Part of a small language model's weights: a smear gate.
Each number is 128 + 24 x the weight over its row's rms, rounded and kept within 0 to 255. Layers, rows and columns count from 0. The size above them is the row's rms in percent of the matrix's.

# layer 5 attention value, 128x64, rms 0.201, rows 79-103, columns 0-63
size [ 97  88  87  98 111  92  94  81 101 106 101  87 118 103 105  90  95 109 101 120 102  84  99  99 100]
[[130  98 149 161 109 146 147 165 126 116 139 112 152 104 100 113 141 114 143 139 127 153 111 124 125  91 133 155 104 107 103 110 112 138 127 133 110 114 132 124 135  92 160 189  88  92 148  67 158 117 105 123 117 108 119 147 103 139 140 138 143  63  92 109]
 [156  65 161 129 105 136 143 108 143 136 141 121 133 128 169 122 135 136 131 116 114 123 106 148 110 120  89 141 113 171 165 136 122 137  66 147  90 119  93 144 132 132 121 145 137 106  94 139 152 146 134 122 106 190 127 162 151 141 155 112 103 130 100 166]
 [123  96 102 131 154 164 140  98 130 168 136 115  97 126 120 114 146 118 125 141 117 192 160 160 136 130 157 129 134 115 136 133 136 148 123 153 141 138 129 116 131 139 107 104 120  93  63 115 134 103 110  92 165 133 138 156  76 165 109 143 161  86 108 116]
 [106 129 120 156 116 126 109 107 152 152  87 167 125 155 124 127 134 144 134 153 134  98 172  83 134 105 120 119 101 158 118 115 102 116 177 146 181 131  69 118 141 104 115 133 128 105 164 104 115 126 148 147 124 117 113  92 120 140 112  87 142 135 103  84]
 [130 134 109 116 149 118 131 153 115 170 121 151 159 160 128 122 142  96 150 124 128 160 103 164 141 163 122 141 126 128 133 125 131  89 156 140  80 121 145 149 144 104 142 123 125 128 181 130 121 131 110 159 112  90 115 115 153 138  88  91  62 149 183 134]
 [115 167 159 131 107 120 146 141 134 149 110 159 141 136 118 146 136 115 154 155  97 152 157 130 116 133 117 192  97 121 132 140  92 150 141 127 108 160 163 117 141 137 118 110 159 168 147  74 128 155 140 164 116 112 107  94 170 178 107 121 113 127 111 150]
 [105 114 115 155 123 107 113 118 159  78 124  75 187  90 120 151 125 129 112 103 106 125 140 112 130 135 132  72  81 160 129 106 122 115 137  95 170 130 102 113 162 144 176 134 129 117 124 122 117 117 179 120 115 128 119 116 107 128 103 150 147 142 145 113]
 [146 111 100 120 171  60 162 129 129 165 122 137 132 141 135 167 102 119 160 127  85 161 154  99  97 102 111 111 164 115 164 124 178 126 148 120  97 100  96 100 141 104 108 155 103 113 137 127 122 147 124 113 127 126 107 118 120 125 157  95 114 121 125 148]
 [111 143 110 138 120  65 103 149 151 109 111 122 144 111 152 117  74 138 111 118 117 155 115 121 113 121 114 140 122  90 137 122 102 134 148 144 108 177  86 120 123  91 153 171  50 140 148 141 121  99 123 107 144 140 109 158 149 124 102 107 133 134 114 116]
 [114 144 135 109 136 107 142 165 105 103 112 123 155 115 144 112 146  80 127 121 116 137 130  98 164 126 109 121 142 167 136 139  77  90 119 132  67 193  92 150 130  96 162 118 119 139 112 110 109 140 136 159 156 105 148  97 111 105 137 129 108 161 128 112]
 [102 151 131 150 134 129  95 130 127 142 115 146 119 121  60 119 172 108 100  97 117 158 144 134 104 153 170 147 145 106 113 101 148 127 153 106 124 149 112 119 139 163 126 121 127 118 138 135 153 118 173 140 120 126 103 111  78 149  90 110 122  82 105  76]
 [137 136 134 115 142 117 113 125 115  90 152 184 107 118 109 135  84 156 146 116 167 119 130 130 102  98 113 136 161  99 163 115 122 102 136 144 150  77  99  85 127 126 154 112 126 125 103 161  80 141 142 115 157 151 144 155 109 101 135 120 157 142  80 103]
 [125 122 129 151 148 121 119 125  93 121 173 176 114 130 115  83 136 113 139 126 123 162 132 119 147 140 130 110  78 109 116  92  89 146 168 125 101 126  87  95 160 123 136 130 149 143 152  84 119 122  92 120 129 133 158  88  97 141  95 129 117  97  81 135]
 [125 128 141 152 149 165 130 111 146 131 144 107  93 137 113 153  99 127 149  99 136 178 138 140 152 131 182 155 151  83 113 140 168 138 159 112  98 123 145 160 115 163 110 142 128  97  95 182 185 134 123 128 112 137 161 140 124 146 141 120 131  97 132 149]
 [142 144 129 123  76  90  84 129 143  90 179 136 125 147 137 160  83 137 129  97 177 119 137 127  98 128 118 149 163  81 146 119 106 141 156 140 127 152 123 100 142 111  95 137 169 136 154 150 150 130 118 137  86 127 121 117 151 127 131 156 133 153  89 127]
 [149 170 146 116 123 127 141 112 163 104  99  57 130 102 171 127 135 101 146 142 109 135 117 134 113 154  95 123 100 166 163 144 116 106 134 171 150 156 116 118 160  88 145 123 114 175 123 110  93 137 122 149 122 105 147 133 143 108 100  93 124 144 109 145]
 [115 136 111 114 139 103 140 141 167 131 142  88 131 100 138 145 121 135 120 121 115 162  84 128 157  71 133 189 128  99 124  92 178 121 144 168 115 115 146 151 155 113 106 144 102 102 133 141  94 102 109 100 135 127 124 120 164 165 124 130  85 126 106 142]
 [136 140 133  94 114 164 127 111 164 120 109 116 117 103 138 135 137 115 159 117 139 149  99 191 146 165 119 143  99 128 180 145 123 105 124 139 120 107 155 157 110 107 170 114  99 121  94  95  79  91 141 111 111 116 128 161 120 108 109 115  86 134 158 148]
 [145 156 101 151 131 111 110 121 107 123 135 161 169 131 126  97 128 140 114  91  85 124 129 132 105 118 118  79  96 160  99  95 151 154 130 132 138 187 120  87 146 100 140 143 133 113 112 112  95 130 122  98 105 142  85 104 136  92  81 122 147 106 111 111]
 [117 131 143 153 150 161 193 116  98 141 151 147  58 138 108 111 131 113 154 132 122 123 132 135 148 111 142 140 115 115 109 135 132 125 158  99  99  97 137 116 167 165 136 165  91  92 118 109 154 140 120 143 134 142 142 138  57 145 126 125 115 103 146 127]
 [151 134 130  95 147  70 150  91 134 118 135 117 133 121 153 116 162 169 120 152  97 134 139 131 140 121 144 151  97 208 161  88 138 125 147 143 109 128 155  98 128 152 122 127 109 145 136 130 114 163 113  78 130 152 101 121 117 152 113  94 100 146 123 143]
 [112 129 122 151 103 169 125 145 116 152  95 101 133 142 126 153 106  80 127 147 181 117 147 114 190 139 149 160  96 128  84 116 127 147 107 123 118 110 114 131 147 125 185 151 133 128 107 100 108 128 107 140 103 105 142 127 110 143  92 119 102 125 159 173]
 [161 133 131 130 105 114  91 118 165 113  99 116 146 138  94 110 191 148 110 141 111 130 102 104 131 143 125  73 164 112 122 147 103 135 113 154 137 104 134 135 110 152 134 115 147 106 118 163 143 157  94 166  80 118  97 131 130  93 107  90 104 101 137 144]
 [124 134 119 105 133 124 167 107 102 122 125 113 126 126 122 185  99 104 110 137 166 119 151 105 125 147 151 162 110 133 118  94 144 115 109  92 203 141 144 180 125 134 140 115 133 110 165 132 156 128  73 157 103 122 119 153 155 156 154 121 113 125 152 128]
 [139 124 146 107 118 109 159 137 167 140 103 120 140 132 103 123 135 179 127  95 132  90 122 107 102 146 146 128 102 165 161 120 171 137 140 164  99  58 153  82 136 102 158 121 125 145 134 117 109  91  85 131  99 116 106 136 122 152 141 145 151 149 129 126]]
# layer 5 attention output (transposed), 128x64, rms 0.132, rows 79-102, columns 0-63
size [ 96  90  97  89 114  83  95  91 105 107  94  94 126 108 105  93 100 106  99 116  93  90 112 100]
[[107 122 166 138 123 123 180 157 151 120 104  98 141 134 120  78 162 114 114 133 120 190 101 131 121 163 128 159 134 144 136 178 135  90 129 151 122 122 163 159 148  93 126 133  94 137 101  95 142  86 141 105 114 102 120 134 102 100 132 117 146 112 116 134]
 [157 144 107 152 161 139 106 140  97 113 154  97 153 110  79 115 135 116 134 136 119 130 146 181 121 142 149  71 165 128 128 172 131 165 140 156 124 146 153 146 106 148 132 152  78 145 124 157 159 126 140 181 140 121 128 109 164 144 115 116 154 125 136 141]
 [138 153 116 100 118 124 109 113  70 114 151 121  99 121  99 147 125 104 138 101 125 135 132 155 113 142 164 155 147  86 141 123 184 144 151 134 111 110 148 162 104 145  91 115 106 161 119 133 147  99 143 142 145 116 108 183 104 125 132 185 148 144  97 140]
 [ 84 107  82  94 114 148 107 115 203 100 134 126 116 136 110 114 178 115 121 113 136 141 117 125 140 138 102 166 141  91 135 144 130 122 143 130 173 131  99 149 154 147 130 154 132 104 142 124 139 123 162 133 103 145 132 119  91 116 147 164 128 130  66 121]
 [150 131 144  94 108 132 124 103 138  70 118  92 102 107 145 175 114  99 131 100 132 150 157  94 112 105 124  84 148  90 113 101 105 127 131 107  99 128 110 133  97  70 102 155 112 143 114 129 120 111 133 155 106  92 121 134 166 141 131 148 147 106  96 131]
 [103 149  97  88 155 151 118 111 162 103 127 102 129 136 127 115 185 141 102 127 154 103 137 163  57 128 116 164  94 123  94 138 121 103 115  79 156  75 101 136 101 129 123 144 116 136 136 104 130 113 112 132 139 165 132 102 139 118 137 137 111 140 117 139]
 [104  99 159 121 122 117 116  81 166 136 112 142 130 107 144 155  95 133 155 146 129  79 119 143 113 142  83 104  79 156 143 158 124 116 126 121 152 108 136  91 176 138 145 159  95 110 155 142  96 137 167 120 134 114 112  97 103 137 116 150  94 158 129 141]
 [167 137 160 161  51 113 113  87 152  94 136 137 127 102 140 148 103 145 131 118 122 143 107 128 170 141 113  98 164 117 127 141 102 154 122 121 125 134 121 180 102 165  92 106 136 137 126 149  96 136  77 157 147 141 152 133 130 135 140 149 106 128 141 122]
 [ 83  88 145 146 118  95 132 118 118 113 167  97 115 119 147 132 144 169 148 105 136 146 137 102 127 158  78 144 108 139 129 113 120  78 128  93 107 122 122 125 128 113  92 127 127 127 124  89 144 146 159 153 116 145 112 155 144  73 164  75 135 130 149 103]
 [157 130 137 120 152 115  85 171 102 108  79 136 118 121 154 104 127 120 157 140 164 129 104 183 155 129 138 134 147 134 147 112  90 194  72 108 111 132 100 127 144 116 132 127 127 149 126 109 126 120  97 128 127 115 160 114 142 158  98 114 118 147 143  86]
 [ 86 118 133 103 120 151 120 105 178 123  97 155 146 170 147 136 117 154  87 107 111 103 113 144 140 115  92 129  81 106 146 130 149  81 108 133 163  85 146 121  77 146 132 115 165 131 149  95 122 145 107 114 109 108 125 122 141 118 125 162 132 126 120 168]
 [150 150 156  98  87 151 128  94 134 124 131 153 162 117 117 143 143 133 119 114  90  74  99 141  90 140  91 118 158  80  99 122 121 155 114 113 148 116 141 133  93 131 120 139 131 128 137 116 158  71 105 146 108 121 121 154  96 136  95 147  85 162 146 121]
 [100 156 134  88 126 128 130 148 162 140 121 139 112 124 109  45 147 152 167  88 105 152 107 106 162 136 104 164 118 107 143 120 109 121 104 148 158 122 173  97 140  88 115 144 139 138 156 144 139 133  93 123 102 128 152 101 133 147 119 137 143 158 134 145]
 [153 122 127 134 157 156 142 139  86 150 169 132 103 134 113 101  99 140 139 156 151 107 142 106 151 142 178 161 126  74 118 134 164 112 123 101 144 131 134 127 129 145  81 165 135 129 114 181 152 114  96 143 114 145 142 124 109  99 186 123 122 117 103 144]
 [175 158 121 106 102 135  69 127 130  96 156 162 122 127 120 142 175 153 134 103 163 101 157 111 126  78 137 132 170 132 125 140 169 113 109 129 128 127 136 141 153 131 108 120 141 151 147 172 138 106 132 108 133 117 138 110 161 146  97 129 177 145 118  92]
 [155 160 125 160 143  71 141 142 108 104 115 147 151 125 145 138 102 120 117 132 131  98 104 120 104 122 140 136 107 153 147  73 167 100 101 134  92 138  73  96 158 115 133  88  97 132 134  96 107 130 118 157 138 110 165 109 136 153 122 118 150 152 157 151]
 [ 71 122 119 117 139 135 142  93 133 144 148 139 108  94 145 144 131  84 107 104 134  99 141 134 121 150 108 160  99 131 116 123 161 135 151  96 169 159 144 157 138 100 115 112 173 142 110 108 151  92 104 153  76 149 116 144 150 126  91 105 154 103  99 143]
 [136 102 163 125 138 122 157 113 113 108 123 149 104 114 108 168 135 126  73  82 141 165  85 124 157 104 130 135 113 100 136 136 133 104 164 118 113 133  64 126 113  81 199 129 151 114 104 133 103  99 125 150 107 138 127 138 130 113 135 131 115 113 128 117]
 [114 143 140 149 128 122 126 142 152 138 124 138 127 118 147 126 126 153 122 144  88 157 128 127 139 123  97 103 109 133 142 121 101 178 129  80 167  78 144 124  93  78 151 113 127 144 172 123 115 166 100 125 150  74 112 143 149 122 120  85 139 159 113  82]
 [115 106 117 136 152 116 157 118  99 123 132 162  94 128 120  91 144 145 174 131 102  96 155 117 139 118 106 164 136 114 105 158 134 127 126 112 108  86  94 165 132 145 121 169 142  92  89 127 163 118 112 150 118 172 127 142  76 121  83 118 118 157 115 148]
 [116 151 104 116 133 133  75 176 105 124  91 114 162 115 145 123 134 136 136 120 150  89 147 157 144 136 112 166 128 141 128 131 174 190 122 131 162 118 167 107  87 151 110  88 146 125 117 133 146 162 142 140 129 111 113 134 158 122 130  78 160 122 112 124]
 [135 121 175 135 171 173 144 172 116 132  65 127 110 158 100 131 130  92 146 112 124 138 139 149 121 121 131 142 105 164 145 121  97 147 161 113 109 147 120 136 137 116 105  87 137 120  90  94 127  92 132 145 129 148 157  63 114 135 109 110 148 129 140 124]
 [113 114 142 133 146 125 108 125 117 113 123 127 138 121 171 127 187 116 133  85 126 105  98 107 140 124 161 127  96 109 108 114 126 120 175 110 166 150  79 105 129 101  96 133 161 129 153 140 132 188 112 131 177 135 135 162 118 135 123 181 156 134 129 137]
 [102  84 121 152 186  95 138 144 104 150 153 138 107 107 124 131 142 120 147  70 121 147 136 102 143 120 119 139 133 136 141 134 166 118 132 108 159 126  75 150 134  98  75 108 146 130 156 133 139 160 120 111 131 102 144 100  97 159 125 145 125  71 125 129]]